Part of a small language model's weights.
Size: 12 layers, width 256, vocabulary 8192, 11.6M parameters.
Training: a variant of Adam for these matrices, 519M tokens, 11307 steps.
Each number is 500 + 40 x the weight over its row's rms, rounded and kept within 0 to 999. Layers, rows and columns count from 0. Numbers have three digits each. The size before them is the row's rms in percent of the matrix's.

# v: layer 2 attention value, 256x256, rms 0.0469, rows 166-201, columns 192-255
# o: layer 2 attention output (transposed), 256x256, rms 0.0393, rows 166-201, columns 192-255
# q: layer 2 attention query, 256x256, rms 0.0598, rows 192-255, columns 192-255
# k: layer 2 attention key, 256x256, rms 0.058, rows 192-255, columns 192-255
v166 103:597516520443505518421540537516492525462535539540482592577500547490485492473509450490532516527473558525513501527532479570449381505475528501496531508517506479511536575529492468532462483532518470
o166 110:480506512534462490478452478488487521507477502517503488501384530525532519385510496589545544477487513448553469460416513502479543547540481539473461450519549543442482466494518464482554499482477449
v167 105:423549488468512513431507476471488513451487496439472525458503477607502549531374447484537436470527459499466504482489565485517479611507542549493512470483536483503502537563557440503426453437504539
o167 103:541497489496501547511498544480486517493525538429514474474452488488485517484508552531524539575433516540600533583545518474516412498495470550511416529500436573519476433543532428476496545446492447
v168 111:468584498547579546553497483469460525476484515432525513501523535505547529551474483500514489496436526546557520420518516530498563524510495511511456556461492459538500481509503481495476502470498477
o168 111:542430546461484579521486482486497453509456513522514537428545514579427482474521538465546508496500448441490546515469663504493481452507552517548447551465481566523451456469526496476464512500480486
v169 102:581458498465514528534534554519469498437466394443492500537428494521507516420487544489430515463487452521514448572520469590525508456501545542503550498542487510547516499508507563470526488399493496
o169 104:540490476539479466490491479481522419504450448423483500531492456474541525588536493557486546486435456388483444464523567443549449563561458476487486513458510514556389431466553489555619533497523491
v170 109:506449495502573544483569549457504544529560540469459467464550507516429476468456481502504472508538539563459513486483544516534552432476500538508448465467566533475493523501558486504511509501494471
o170 108:503473457555524460528508453554448491509553471493575513585435551430528399516481527489514508557523435500541462476505429484504461501521486493518574539532521508504483451526492560482441596531530517
v171 109:516387525535506496539436479507499495534480475516466474485543488422456510522533519504539486539555502532396417473488452476526411517428553475522539555474489510432554500496490494480540518472523535
o171 112:503588426508460496459503498571474455483537504496481418544443463516503411483488492544520516499560490547528552534517524490563550586532454537538473503449507447501438549489493511460492429548489489
v172 109:461479582604479500620503569520532515505481527525547470505499582509584546538512479513469503512468467589485479447514473550454544540524476508526516508471446453535470485591473488449485505452529489
o172 104:453479476480461514468449513532555518447537516500426552499536541453439479599472502491468545460468484495477528483480570474543497494462443503555554570437539463532493519460488552502495506499535499
v173 098:533555455544544477520495556500526509562523531556565417489581505458504542490526556486471479562532527559516534500495524502491482461588449417585504540440475526446510394489541456552525471466539464
o173 092:499512562521569522481527537452555448507491474467536605495556548517505438512481508541498506489468533503488512445479474493481492504480561510533503466457545537555487525499422497436452550514504583
v174 104:527481472479467518548480560500526497520542557452494527451468435578502533446505487566465458512551515501496458530507527523518488526554533465512513457476549467462543514549485460521456503492537443
o174 105:443539509513472542574547477532453505499517459490444418509493505467534460509541548416524527476426478499390566505434483518443518468493501423465438532451505446470537541463496477453503507542509449
v175 106:484535590544462451492480394482560490488491481499529446424496498420532474469567428521539555488485497543458528445480479515518503506466496469535545506446503492486472461580477486560539494512561485
o175 096:533505462444463473488462454551511429459500548413468516545476540512466536494493530509454415510526490547541433481505494443520502445510513492505476459565498491530533466514489490538521437547440487
v176 118:511460527521463522490507505528480523510520513488523526574492505522433633478495502481520457537592532569476511468510545498491430538472511517475431495521445544527438480479513533537435499531521462
o176 124:497511519511550588501488500471501547486503544503529529481523491456538464481499478427522465453507417531498414480471580504488460581517523516484549539486537516506487602523439546455556509516519534
v177 110:618474516517478511471509518552458533521520496500350477515491595482545525522577438469495458523472513477458390558450501477544466564547481461504486558449489481534514628519505540452531495500504465
o177 113:502550477518479528527496531557500510562478459437504458500501495507535497548425482461512460495456531438551529450551516517474557536549472452443492430436495445507503496474507572477478463529495546
v178 112:500409515505467466474465524480553459434429537450453555461508551491550517523522530520487503469532554494510479515540528434548560515490528522508468484510546534470428541500494508480554506548528424
o178 115:489505523493508446551543541470593491513520529495484469485559474398475521561480480537505513496455465459463493501558484551554422394586551513477460516441458510460484556509555559598554496518446456
v179 102:457596485512564436540466503493477497548524517525480589518504468557519482529566497556485543479479516520495450522527433470464489518524497485452424487506475476452491526445493482549468498528547466
o179 106:518494556460438527549510493473548560530471485556532547369510540492539497480469500446484492512453521495439444496505504516463519489492510484509570448530538511488505478606516463512484544504531523
v180 096:566491482519509499487540539500509499511480482514511604543487505520501492400572450473556495593492528425532516503471502565402558491500461471516554545533550539455476500560454497473544487511513572
o180 100:447497526453543527501442480462475482540459508457466466494435455539531508516496503487518471542538563515505498521520475590526458567522526549524449421512443470543465486443431558521532514555460517
v181 101:434520563458508543465462557529448556493512484528485488456473513523488486457472468503504562535475431465569515498531491525480557562494453513543462471537451480529526531457500468481561504537448547
o181 112:553464519483526436560523500458435499506497530539493406521467491453477528533425549496471496522534524474490496557551453569595497445421440471464619505505511474501607407529529516521451502447494459
v182 101:437523539526500530456474503505475536431511389533530528444489498472543526531510482493517544564505520442561517468508546507575483510530519516530502477494466529466500529530463488418516470522454495
o182 111:594506449470466403440514533456428403460453459457540430527504436497541499463579531497466489526555518460508555493516549545467554509460481517433534501435483509513480525532500510472539452499434502
v183 093:520462471523481471497476468503526509517490510504566518421543501537525509427479527520498500527459534561584532485574506523483556520526472483442446430510474554454503525492444503474476511455539483
o183 099:449465495480487481569512505441517469508472506516545469429468459411515528610530493467530443446451541440454414394506491529496512470532505454498552540488484557508456471549556500519544508474511454
v184 103:508528545514486473479554433458511544537515499500484503522504569496440454546485457537510546492501506510436516605448474490520489382406493493540482560550495421563570521483513560487489440546482528
o184 110:440514526479493482449478457475447484501468493527547505456499472552533483448546539473554574504489444483494449479458502411522594609573480482450530463576539535488499474454435430425477566385538550
v185 100:470483559539513470500505495495509477453528484447503514516520471473485454585499506529475466559482515407461529519481506474470474508475449497486444413478485524451553540498560513499485540497459487
o185 112:527577536430504474508481465444454500514521479469499502519421434497494481467539524501531498441516539458457447494485514509444496546488483506527560480463570479479549510450501440543502468519501485
v186 106:372528509434568501515519464474487522484536526471482482527581562563466526460495486453490502507489449508406466412508499440538475518515441480544525472533518499566566517554513531541417422487466515
o186 107:527508493523504494462546522478452549541549484397495449587441515537487530492569517481440518554460518537548504521502494442485464523470464433468450527502440431544516442518530398487501549507591468
v187 104:520439472439472498527420464482529476451571503547450504575518529477481497486423506475579459512556475535483531522492450564499479499504549401462536473462572522536502498550499487544534531518437555
o187 114:518504471540535467593571473498479572499454446588505470515447490536476479415482542533550532476474471461473471422551546552554528537460508534488461500474506503536436410474549445538508511509460460
v188 097:505564501526559485426502465550513479538521528443522526535530513550435415544487487488496500496467504532456512526450480479511549459437546537447472505498544484542530504486524522519465459525496504
o188 107:473442471521506536506526480514509576503510476566498505389518526510534518451503528519509528473517479481479439500453472488462498514487491466554496418515539521460575487505472497495478522409564544
v189 101:465453520548434503471446514515469509425499480449496465455475493482547576540510519484463515441541488485497468552473508512560518434500435567509508552561548540517553552447521577485471539465418445
o189 109:494517512541517486436453508496567511547524480515487502505524506460483516517484534473425429499481465479507484467543554480520425505563541441484511528516525509551481572510446549567487479543552492
v190 104:519597529487584496474503563506450495543471498442503456408527470487508511502533478548460474462438424424550543520504473550539645541570452511530520564556465470511399569419520463478479486450459525
o190 109:452457496564558479531460491501480475544477449489538489469513613501474434538457494471479483562549556477424430492549511483511494476468455432550550521420490468534459452512494551489414564572511514
v191 108:482408467469470480526465514488527538463487456440460545529529543509493458539460516492499481512544483436519456569432526442477494541514539471492466496506487463535554424455528517497488491576480539
o191 106:474492517442520501515590511433455566492540510581481510503530506439449504444513458564547534422499506470475457512453515560522477518475544493479431519487478497435597541441528536524509525491501563
q192 100:476567470525462541484497504440560531545533474474457540505545565506476537543519526483477510495478480436437509434490519519543535434463485491539553535429469498523573398496468492538465445520535531
k192 098:474439450542418508440554452514532440482538527584484436556462505490512528541496498550494530455536486515485539473465463540522478428521579529520498497514516544505564428508452517560494496466506373
q193 082:515491401524528609404558520536500500512500521598518451555485498509492571498527588548518547529533526488512544519472493500494522400510489486545524475433436542526557481566470516553477459486582533
k193 071:460519473504485495446480430497530490535408518556453446485547538482545566508432495515521558466494565479469589468490477537497517433556449570459475534435542490531468469493493476524466499561558520
q194 098:517506535531505450572536492497470552468522511510428499477546589490491395538396459494483539470519476522499497539488488470426453527466544446528482521491483478522505515520556466476466497553464512
k194 087:534470505504530554503583558512495532448540529467506495524484438510537492465564499532479398477536476475576568456488583494627473481542503471510557506513542505500498521476472553438472461555523425
q195 105:470574532498527512509437478506444440556433446489537467508520478528491485514418448495529483510458482450622532598463441465524564508561609505510434501486491497495444426514525495465519446484492526
k195 092:550491539454460459520546483494469530530523520458510584470519505500427505473472484462470532527496509479458437483520530419490501460497474444510536518455545486492454539469520489516514493582509554
q196 113:633569573489489525491531505501484543453526500541490470520504484512434539500552566490455538477509593468445471396495574526443485534380483449486556597485511480538510567514491478522575486486531485
k196 102:446516469534533516464469540489470477623409496514536470531514543557501510469393474546516586469608520476497524500485478499528579461495583535499431526502489505485481474489514586485549540467506532
q197 102:471519495516501425499513507485428460587499500555495512487514569461452469536412438504552466545505536515479502497464402489485425501459568435504429520501488488506495543487501479481442549517474405
k197 094:530483559549522498505541565540442534494552509446578535516443486465443484470503505482474443457527471491524433572513560465526506528562422463527483548570521476530482518442463499471476499553535454
q198 105:501484600544419520578545506540458501450492551483536453466533517555502499464559500522491471470493500611532513558470524498519509529555500517456452492525493483456522487498447447512551482467474459
k198 106:461528476558508483553540422486426476562557574534454497575554496570474467520539460539513531599472510530465496534560424525462473500527463516503485424537515524491491471451526483509469500475530464
q199 090:637423486523418555473481546523531605458518512461527430506467452506506548475574529544485481505494484509458470461538596498479544479487490478477492503467501540479526493571441465562565442489543529
k199 083:464490459565461500525489415503423531619436494602477489470528483530548525506498489540594532558545590482457550458440471489465499409444604518471474451508501504514499476503489499446525516440563525
q200 083:549523416483522438402521482486520575540574462495430560457493507514508503468533582438495511496515524476466510515508475517447398445419516469527539503484576492478481486522567483525467521533524471
k200 092:488562487508536467552480618535533520490475419462585516523480476472438589504451464487474486420502458529553498488424532482541528480494524499513419490480512525479434540426447525540554550544476519
q201 102:433611538479461538474432541475487471518551453566478519462456466526548513460466437461507429515505491483526551557456479482558490537510482452460483451493469496530421522478537526487525440517493349
k201 090:484459518567468523485587428517511463495529521482409459529541547476445552488460521532460434493489436493535509495497458436565361480527422448512582537510508497472570501420522541468490541513440487
q202 102:430611535478480492584478541476455463537447495495475489475534486504583507550430454493516501510505520471500464479502450474517418496479550448523478435478509494501407525463564425475518531512440468
k202 090:476518509442540540497454510558548492497460520416493565528488560535519482486522560461460415431433470471594547543567515500586530509461424526454587533520477486536543590438528472555449526514547424
q203 098:490499535496538531484550518486542537523420487506477498495524481508499534568407410489529508466456497510533495513526500467538545436476562547561515482487430508518363533511585541427528451493467497
k203 098:528512445560519495537510472455522551467494501479477539497498573503558442509542538498464544475503444434489544510407488507509465476509550567453415520501538480561482357395428517522511481526470529
q204 087:540450399543496491529541448446483488520567500481498558551468494483444486547574536471521524521481528436457482495451460501470435504439561524535509438496590609504545472480489500488479434481532521
k204 105:500475536547463459468429527458539499463550474487534563484466540481523543480475489431461506466588539514515467460549474551552505476497451463463457507506501457520469417520429513567544517567553527
q205 100:545539518515521526484463464522458509441468545522504492508481486491524520488561533577602528542553512578516493521479485509525544503473517521440485460535444536496585395505446466495542482455526503
k205 091:480496482480524565476563513587494513494489493549536482510427525578527557515490502572489518589546530469418473414430489493512422475534480447529540489452517545476562527513518504422478497492540557
q206 108:533538484499558508501512508461473504500421508501523511488458510505513473503530535516540549520526545526543405432457561433517443513487469531492525491510520540525508505598461414399404539504513518
k206 107:514454509444483572438531612478425476552504485480518561453498420577499514527497492502525528504515485498471479541488455547506540512411493440502532547464480520471516555503492477509583577563490490
q207 105:504492558524544503575493543494439515442498517481569505544561448478501596607561456540524465533459495433432447527451499471477533453520461496536482496518517547420521497631496461516524603456450486
k207 097:472455485492545439500474425522515574519530438483453485513538561526535485488548587481556460520435434450543495495533470504476457584409444473502645483522519461486524537436504529582480511556518551
q208 095:508485458528532540482495429450423478506492463491513488517469417480499489494562535488590579526529510456523495455489592550477551460433495503543575454542558529513520474508477462415510520511543470
k208 128:504503525477498491536473569458573591488557499440532541493469534475458544456467517429421452439512474546512461511560510504511440542516493455476488613475546469493508520472508476513562511528512504
q209 098:505530414482456565555518466484402435445489464477477453438461428501485536442583525537541503555454536522468517484506513536451582492510517399529530428502481495490583372498447550499500448516548518
k209 102:499460514473452478446532485541492518541525460493546445471430475553533543475477507513511534482533510505462555471464516595489473451520467476540453504499467503506496514467434464471535521489514559
q210 097:538495458507453518492543468477405551535470488489483483493492395509514516483565515441482507479464481435467510466511579418545487510478455491526498473509468486488496478556433502493444541501505472
k210 088:534507545526502503458553436461592557459568508473508463571483551506514450429551514430443472491530474547541557512538518535416461574431507509473569493546512455520477453506563486598527522457551477
q211 088:483546428522468553453590412462533549503452522493472514540531476471504456444560593540482497505526455521505519518493504520511537536461532492479556491494477527448518598487434588476531387577610550
k211 094:508487529505440467508510479569508503478483474560514495487450490511505557502508472554522613518536467443449474558478495434492557460457469476481488496427488490467510466485442509432489503521533506
q212 090:557551353536472495445520507510479447434500486476539521534524480448495524480560493512546539547442529493452572532491470563417518468458438523502507479491528542460507506507529526479532398525489530
k212 091:538444551497481499511534449509500473509536526488462482491521509539496515595539469517455535600541502480553458496508567458510476445477477483499505483440493566516565540467499568477570500531469542
q213 095:539523506541540525503465441550459534473503436497428526494456466515525534464612541506475505564512520434481511476494501438456574485509496482494513451501460541511530487557529558439546492469474486
k213 100:494496547459443566544522499502528522454470491535534463478526451469513519521473512547496462501544488521495542451460539523449511501494466501464563513469498486436577543529526556518437492447561496
q214 099:472530517488523507478579478467530445547474478477491487458496475502384446513457447514484504537555444475497528395444496498447494497456539555444550500543497501504525509587443395470476560553553526
k214 101:478420597504572477536541588494459499495508525473508528525442519481554506511486530515477486476459575488437515496458471507438502500497456452566441478473500440488472430491505427495533479581478495
q215 101:511524451541481488446482420419481444461469557520513522582500431524456477489549457521467532524514496543470472474461509514503578476507464500521559535527551560519555445475434484546522523495555503
k215 099:475493517460470526510524532521445489458521494538518486445485496490482584558488504525465507453528579511429473471510471546482502453512442451503523483422527433545554540534453459436503493562487578
q216 094:517515548498500455516582422454506481492419515508510480560551417556453465474461446505460515510584471528566509505506519539490446487539523558475528523499533524551563466455505488504488510508469540
k216 091:541522563494411508502492526456458549443515485465514562486529496551504492590477449466509455467510551512467516489413466548456585494548512494428487455500489468588429514525481464461539546523500490
q217 099:537536488459491429542496456451500421535511515516527527588454515531590528476559457521478592529571537473518465535480465537529554478523545503549466505550532536557480455367481565510523446527498564
k217 101:507483490460481497479508508522481478492541424496493500513431467493449531513506500524538536470482482500474483472547445458527395492469468455582606495561481474459591497533440479435541526498560561
q218 094:511538515517504432541492524487504464514500555532503527491479591502510513512504499555505483486523492520519465501482426538436421474526559475487525520501543545518557459516419494555534506489511464
k218 095:483522527517448543395506541495494548549501479460450510436522461500507575570475487501483474471455453510478548524490465490533481478494523449536525510463510475534484473521483463421517527573483522
q219 096:400442499467467572581555571501527500464494489519526518448548463533512527549452551486498411487462530489491566546500506503574460547580471500468460589421457453451445489546477512507533531533489572
k219 100:460502424506420476498457433543450477564568470583489516403502479490562458472471559493513468489484476520526475453541538563482504598438512565470526458525483514497484541563547493524479539537455443
q220 092:537424518459472559485496534552571455466567547476564470519525544470422507487514478491512483565484521552502498483552419501412460508521546547554449523512519489496522509503504527485471473540487582
k220 090:446460447480481470481506549437529490520502506518474430477450564488571537525468601552473512494500494393506485422470473457499527465607454474481415479541547515465561490464497519458457428557514515
q221 101:518525470532455557555495484488508502526474546516421458502542547520483487513507514556493506539402486502543526525501475472527533460500463503491479472517483497502522441441465571493581499491476462
k221 102:448487524439521555540564527562496447479509531492450515495457419457478514459583543485499575499524512489518472495470441509505446504493468551526490463442465489496514443562530472418482450517480535
q222 100:456515477497545482502505544485510469573464514473583608450491491500442566493482439544571449547503554463514424490470470500542533501520520505462486424536446535506505508516482509524553459582499584
k222 101:517417548529480465434518486546471537498542495459456494496450514477544521499517500542550484469507441516455468533477494515569506468483525502594541528540515514497575541469490548474455491579514489
q223 100:517461551431460471456490555505494452541464477532457388561513482513525492461471487494443495451522553424567547456526456559586470442523543521573477435562513522509439502475476568466475501492509504
k223 099:500446484478522474515460548419557541640453496502518474461465535523478453460549474490536535481522491448445484469521518460488446393420511462513511483593463421591476482521456469547598514515518442
q224 102:512474475484566439567483515488483495507537503407510472443525482528513451517457484462429486452507497506496455525500495543501435585523438479462511498536531440491527547517488455518527520476548532
k224 072:507457522463454491457532496462446502572500501498487502453585577508446519529472518503504512433535496431518562417419486485517492434468492512472415536474476513496461489497576503471564552479539453
q225 092:481454574461477472556571586483470551456569520475487521440554480523516490481523487462443527513491521556429460453573573470486439526508439439445519511458443456465546572507515475526464532528526529
k225 089:467509464529554533424517420506517452519472532532503390563466517587505509583453469495517509517485496478513583455501500543497531491528551612515458461529487597524506473552490598466484483449491488
q226 098:436517494506524453578437540539461441483486468503543418535505500497503540545455481526484489475528464498537473590509481448519593614534526535463474442512487511508432541427573473466576548464500488
k226 092:549509496421511492520467569538511575482460470464472494470476470522494436462510482494503498486529484527506496531543480471473447548483552402532526493455540452489469633522513499542533458464449521
q227 096:438418475477484491518551538528522468507506500490440434502521480500551529430547518507544572531497556556501448463498542540468518482558467549483457472519442589521514436550429488495497576464442499
k227 088:476504456533480527449462411432476519545477499498593537440469550448480509509377491490499608499366468450501513470467477545442564572496563533531463540471491445441554450485499468525496485507506487
q228 091:479462488517439460516507452464455572535564501474470507448570522453518380495530551481510483578486461575460507448450530537481472454507391451476565583530554464436549554525512443539535524505478413
k228 088:557486585525514492560506553528496476483567486530557514489528425512508536472492464462411557498429445531520488496445550474508496573493544457479564513466516482501456512470489456550508502530510542
q229 085:549545546452559484453447522477489494451476467524538463476542517468569523481457487538511543506454510548489479495468502497462547412565579476496515556430490492568472436547499502516612504497479569
k229 088:484521521467501490479502566549532529546478503591503499501564532523447497483410464519481499507537553474501527534504495552451461484543495445454421501520494521487499550440527483545511562497554515
q230 103:559419436494507467448502457463529556525502490434447590500510430450514450526515506470455520464445460483481483479476528540481504420496526509519510530479503505469544453398507575490535535519466555
k230 084:474488551565499518477536493518451487520586451491475427522538481528550508487563525482539469448483487573453502495566484472530396524500526499492534514539428545521509537507515476490595504499469437
q231 099:536487439492464493485498472492511563504580509569430533509541502529521478439521474480519502524518501459458472446494535473504385511424415432590538523505565470444503594470550516484464486517490476
k231 095:564526516512548495511522540480490590465532513472546472468553446468483504500502488461479437540513503489522468496506579520505487466493549465535541496490509497513465516547450440531487514471564557
q232 090:454491519474533486495525512486486485534498466519531469528546509520487471545483477470496460515476514465508454523461438487472453564483533496553450507497493475555480547435510474502497448498527560
k232 075:521463546475499537514475541537543470455482458450551568445505505486532488439500471457522546457422483538543420523555509503528518579499486492508429507480527504508422574522475502628456509498444480
q233 101:419578464532507543523524477496517474489453467518554583521491526509519461517527539470452511537535494459562461544488484472515476629534499512481462513500496539566447454444539525463514434523503475
k233 102:476448477526404571479443499540518482492478491490480508438444505559492544561476532469550550464470544571564503533512453424551549478499451568481539482499549493586475524476549547467473440454500561
q234 088:520557554484485534488434563559517543414424475529552393507515555520475472480471467580458470516515451539480459520556511496485515517516479503417469503481442433490478463457540530522525521471546491
k234 100:489477412506453528539489384495454439537440547533506448493520521493516474543475547573550574557473560460558523545458460533439525439536564557521515494524479536456507490551518466508442547486499485
q235 107:517524528509561466469527527468525499436442480502560521549532495505570494511428475502472520476560477608533491553494465451465486519504481552544515548484462517510501478441538464578523510500514520
k235 100:547476502476475514502496507516478434532485460551471533565503425525459433512531506492493457523506471511440507467511486470467441511422435604480466435495558537574459514541521493508512520464487462
q236 092:506543548462500487583444490489478587531478412532415491432542544489455504548478500532447477505510475534497468540495486473524455525536525513527468527469530465530491501537523523496504503496447397
k236 084:451600504488511518496531449506486473490453509437525482506579529495509526524492489458480440461511465490600498554533500588519488544513521485524483510543465457492448487501467515556541479509540444
q237 093:512527501497467511476446497509452485525476470428483562417421560445513539468474539496494524490518548451516543453526500471557482448474488555537545481437522452431457499579579468429482581507520519
k237 108:536543534472510498496534588544446535493453474466463519436463484518495511494479542481477505428484403472549538466527523453547524506466480509498495512421501487511433518461472474423579494555512455
q238 106:481526490478452504480561539508524520464539492453564522468485469533521547410535503520465465452493445464525506463441542505472483487447499537614563435523508497516446550463554550412462508496554552
k238 109:451537494521493507556491478422593534536370516480545482548513477513532489518411528459441543458512498478580532486519533472481521487514520477456460482467529466521442487500537517554496431438521485
q239 097:496439496448486501515509523550530495534574512550502561515517528460485502501529517528530538503511530547515457485528535455477521513548493479415492481482542513504494504506508469540478503454485519
k239 110:489480487512521495461570485528496509548581469443556531400464476526514525493491502509546531522495520573502513463562445551492514471548476447507528489532506548441609521488530517468465542523500479
q240 110:440431510489516421558498432471495510564594507503465590532531532474429526510482421489477449529523501423462448521507462471532425537451532442558519524489524488482478546492545451556467530500485452
k240 082:467485504524474523475469439429518547405493487496481477484502541468482484450497468404439475437469455545565527543518510507497558474461529495510498535636469420541544479519545427504463434506504476
q241 106:551465525510518528490468516486440502445447547541573549472449443456551517477538555466460496474555558418570474518496529472542459489469508458509536459517577474428460534582483538484500563482493492
k241 100:483446493475459457500516479490531562423530548454506522540571563526501458506433495508524443540526485476479454478483545503520451528467511515438599549482485495468474579480567476519493489466574471
q242 086:468448537504546521469533471482497483563480478563516484482592533531474499502488461502549461495490416561442555515474418451414537571535423552450462489484485472510504527450541490517450487436513461
k242 132:487493520480503493479458501530534494482404498563525498499439506533577514544503511580502511552522500479520480499445499510474483469524517513446528492451488533501577498549534514423484502478522511
q243 100:563458504510538468454498522449413566488487549462526518417469436498532478537464493467482553422513497441528562481502554541509448477471486479511506480539489484476479479540525470463567567514482556
k243 101:532528564469517512558497499591549550518503550472515455563520541473430433498530488462427455489537539498539495498527532495472505506515464495448474543501513482437404550515487471560525511539455481
q244 101:489526491491471511447415466512459469468435531547512536404470489513507479477548474499521549496520503503508416511538484417552447507471465483463591476432510539434475539532478392470487498482517543
k244 104:560514439442454547507448531500489545512484524521530481432531494523516516543487502520535507522525490464458491454494571396501536535493486449447566469456440503416421542556541518577530501556574515
q245 094:480476499543540456438530522427528517501517483486449537497449467435466528511497497470494484504520512389497486430474590448464511495480506569541525494555459522484494510568527491483503536502549543
k245 093:518486501494542456523531516369485518410442544524470480519508505497516543496547476536461517506518521527513448494469582512509513476479605437509510552427488473439491504487478481516543526528511480
q246 095:549477505545536514513539541519439440423524496549523606542496468560499498470502492496530529539490494485510443486500586425445493494477443403535528474482483502581501517593507515491485508435481402
k246 092:475480548468541492516523484453499481477509479524494468561569475525447478461514518524497454556501503521453494503529521531494490550533448463414580530481508558469517551498526581601491511466554468
q247 108:485545459528494471488550450471465523429554480537470568556549520539512494475590504503543516538465505519432517536457516493444560424476494478553526487491516493514569405458472595526493494480574571
k247 104:508426491431421528486527503474459443488537417539473478481492514556487518512496446517498479495486495544526490472571510531459486481564503427555420504440491539513533443540421419508486533491523536
q248 094:471469482539429529541519441529479504596567468449483440449485555510549502489522502519472487557467470527504519456500452498476592444537544438547511497536471458431502494530536484543506529437498493
k248 091:550448560477432499493530585503473474488530481433455519470392413550553452497506537446524554477448476531536522426473448494488498524589498468547517450487520475426484531458487523471459516527500524
q249 106:496576551541563456523546516458491477505492489497503515512507499499454466538434467466534480469490426477501561551497550468436464529515543578517494533503417539520482463496504563446425458521530454
k249 102:500487529545540540570457433472510522489539516512568444582557505539540503461534484516488467512482526490496547572465533476562451467483540548540478484516468502508495433420481496538468547456538468
q250 106:476524472569501527581517518541400463456458602471493526411474515486464563458483494505486418499464546499502518416500463524544589537538480496502505488467459498440491495485470504507504572505546537
k250 106:488501498523472502530532424542493504476489484473516561434454449506587497508509550431503508505511490536543527498518583525490469510456473500501549491436515475433489544576565460557528464512500436
q251 100:494497548507469542581582530483529545461488515431475508531438467570482481431489510487433514454489473580489498472583497479490525503514484512512504450503506470512486491394574544475509515482580433
k251 106:517533543587536538567433462514497522508476523519509451532534456507493473456495540475468470528515579483470575500503453525549492454469508568393497416544474516585472486493464510525547503478548414
q252 097:490582503533497509512481479489515478531489516498477463475524518513545520449538485534508469477519465593525467466525529526528452550454453482502549485482530502491503576541455489465467455558542432
k252 092:528466485493522473439445441432527507515551529469543480565474518485492474493391465494488525496503475503537554567462418388566456540479479577540465494530475434514501542462571477531433560498520538
q253 097:581512478496506500510576400474474480455523509491532552534422378527535504524488522448484555521507507467553463466495484553537521468476526426496521505552517492529471417477493615523492530525544520
k253 099:530520537542466505546501496481582511567547443508563468485573477471446471487454428552481473476520512589476447496468537446517466492496467509488547459526501475434498521538489484495553498506541474
q254 101:488599443576498554588514446500463463447526517441518510469481483452444548508519518491531574546484542534431529543518472569444556362526506473510533508494572472485500468550485429511591450503530442
k254 100:603452506481469479524526427512431536511528486464497554410464446426524493550448518527476498525479478547485449502485553480488553469566395488518551494464471468552544584496499553436478482576474517
q255 096:455440519406520485532531518523487474473495564510477521496471474502502509495496427503422434420563489520539436462591521545524452489482525548497525551476423536496563549535514476524511522555469504
k255 096:403573512514496495484490529513546539510533559466457502456489534435548455508564493479525432500484452507520566505506502531522478571514472527451498518590514451515460508560476512513474476585523462
v192 099:594517416550444523530534585455480519494568515499483478502466416497448530532521486513491524440466480462517525534533507514498489471536510511536574487550446497519467444436550456536571472446514402
o192 097:504558561479486514446486509479481498492447464469492458462515490460466490524532526493455428529465532486517531477513544423501541528546503531454548511411525508536515484573462557433533506485495589
v193 098:549446556552521440509541509486525472565427450511487543472526474415487479520472517499527572538513540459525447546453500465498518423533467511510485528507421453533502479497469568488463474458489488
o193 103:429538435530509455493506452486414477515507460552608448489461558581521479452500521497441483524458495482485540454536508454450513566479522540558514470453554474482494443497405511457489552514491599
v194 085:547497460466489475522449397487486478487519541495412503440552509470521524539470496476469532489468433481545414443529510467532529558525459471514534449540567447466483443590455481430474498498520480
o194 077:482541496525513554538527495538427418463519476528523521513454475544478496491468607553562518560522533515462517502536494494453445474462532528435525457543500494437546544426551529500531511507575472
v195 095:450510499470488455543544513497474523494540455476506504473461548500601460554504549533491538438483448525461449477497495550485499562510566446559571490525425481466481563559530432526536499508542541
o195 085:575506490530583518482569530500508489550415489511517430537511443536493503435494553454542562466515531475475548513458527440470534537483470555397487521510479510458505436496520490460512515410419456
v196 111:571491502458469418533521522489537512478515472514534436447493490560470510506539478505507519512583589526508514522410527398532458529531502464530462412533526516427431544503527472491471499449474471
o196 118:448475444557485473484539520437490501483558470552569482488514562498518464474529537510533477457493550553425469475587494566535550551474390504485522528495485482541521540463459448463526514453431441
v197 094:499500407496536465517528533507504498480509486480557530472473501532477527496516600535500463524457436439549531434529548480493509496490445474517517479542516489486455468455556533507479514559463530
o197 102:550499509536530500510532442438365525530532488473434499588489471467489446383507487467471517530540509521487504521447488581456467493506469478426497487494482470508561547507426496520514563493590379
v198 099:507414508536482513514492455476493471475544532504563540447517518415506478518418481536508465505483428464554555528549473450514457460491521489519503460543503413498494465446509598443507445528485463
o198 106:528565487587492486498541484476369463454493522488468540568454538508503463480569535447535513581437496492516473516477505525512538471460520415477551529510523563506560509524441526477476512515542425
v199 092:511471521604513547499513551468504487422498617454527558499492515427473529537549492539501494490505447482489543495464465473516380514455487501468526546502530532498509441530538468489520533540535598
o199 077:503507486484451456511509461514520565478462491516492519525487515558480488454453501526537518542416409489481454552478518454540467416518546509546510509415548626479484469516505516489423468421454427
v200 102:441565480474518519506486458465461461563465553502462510532572494499476516487467485543586516550428517488482529535488438494545545443559502522496458478495466533477460500480536477484441510469367558
o200 121:516446451534478433475477514468484590479535491539485530517466480483480515475580516521511484543465559501466510446453496561470446482468425443562490492520520508463525518516436472504495499457531430
v201 089:519423515501519426486508539471437513443486546550414496470512497450501583466548480469477548484508484433455454584522478509542537476493431572495495442524459548470514447419487591485491509506483533
o201 084:430584511532419477487446377545488488477541445441528449526498549512452471499427471500490453562545453511486510499605590397506462523551444503530486505440521586493498489447469492466448518621517511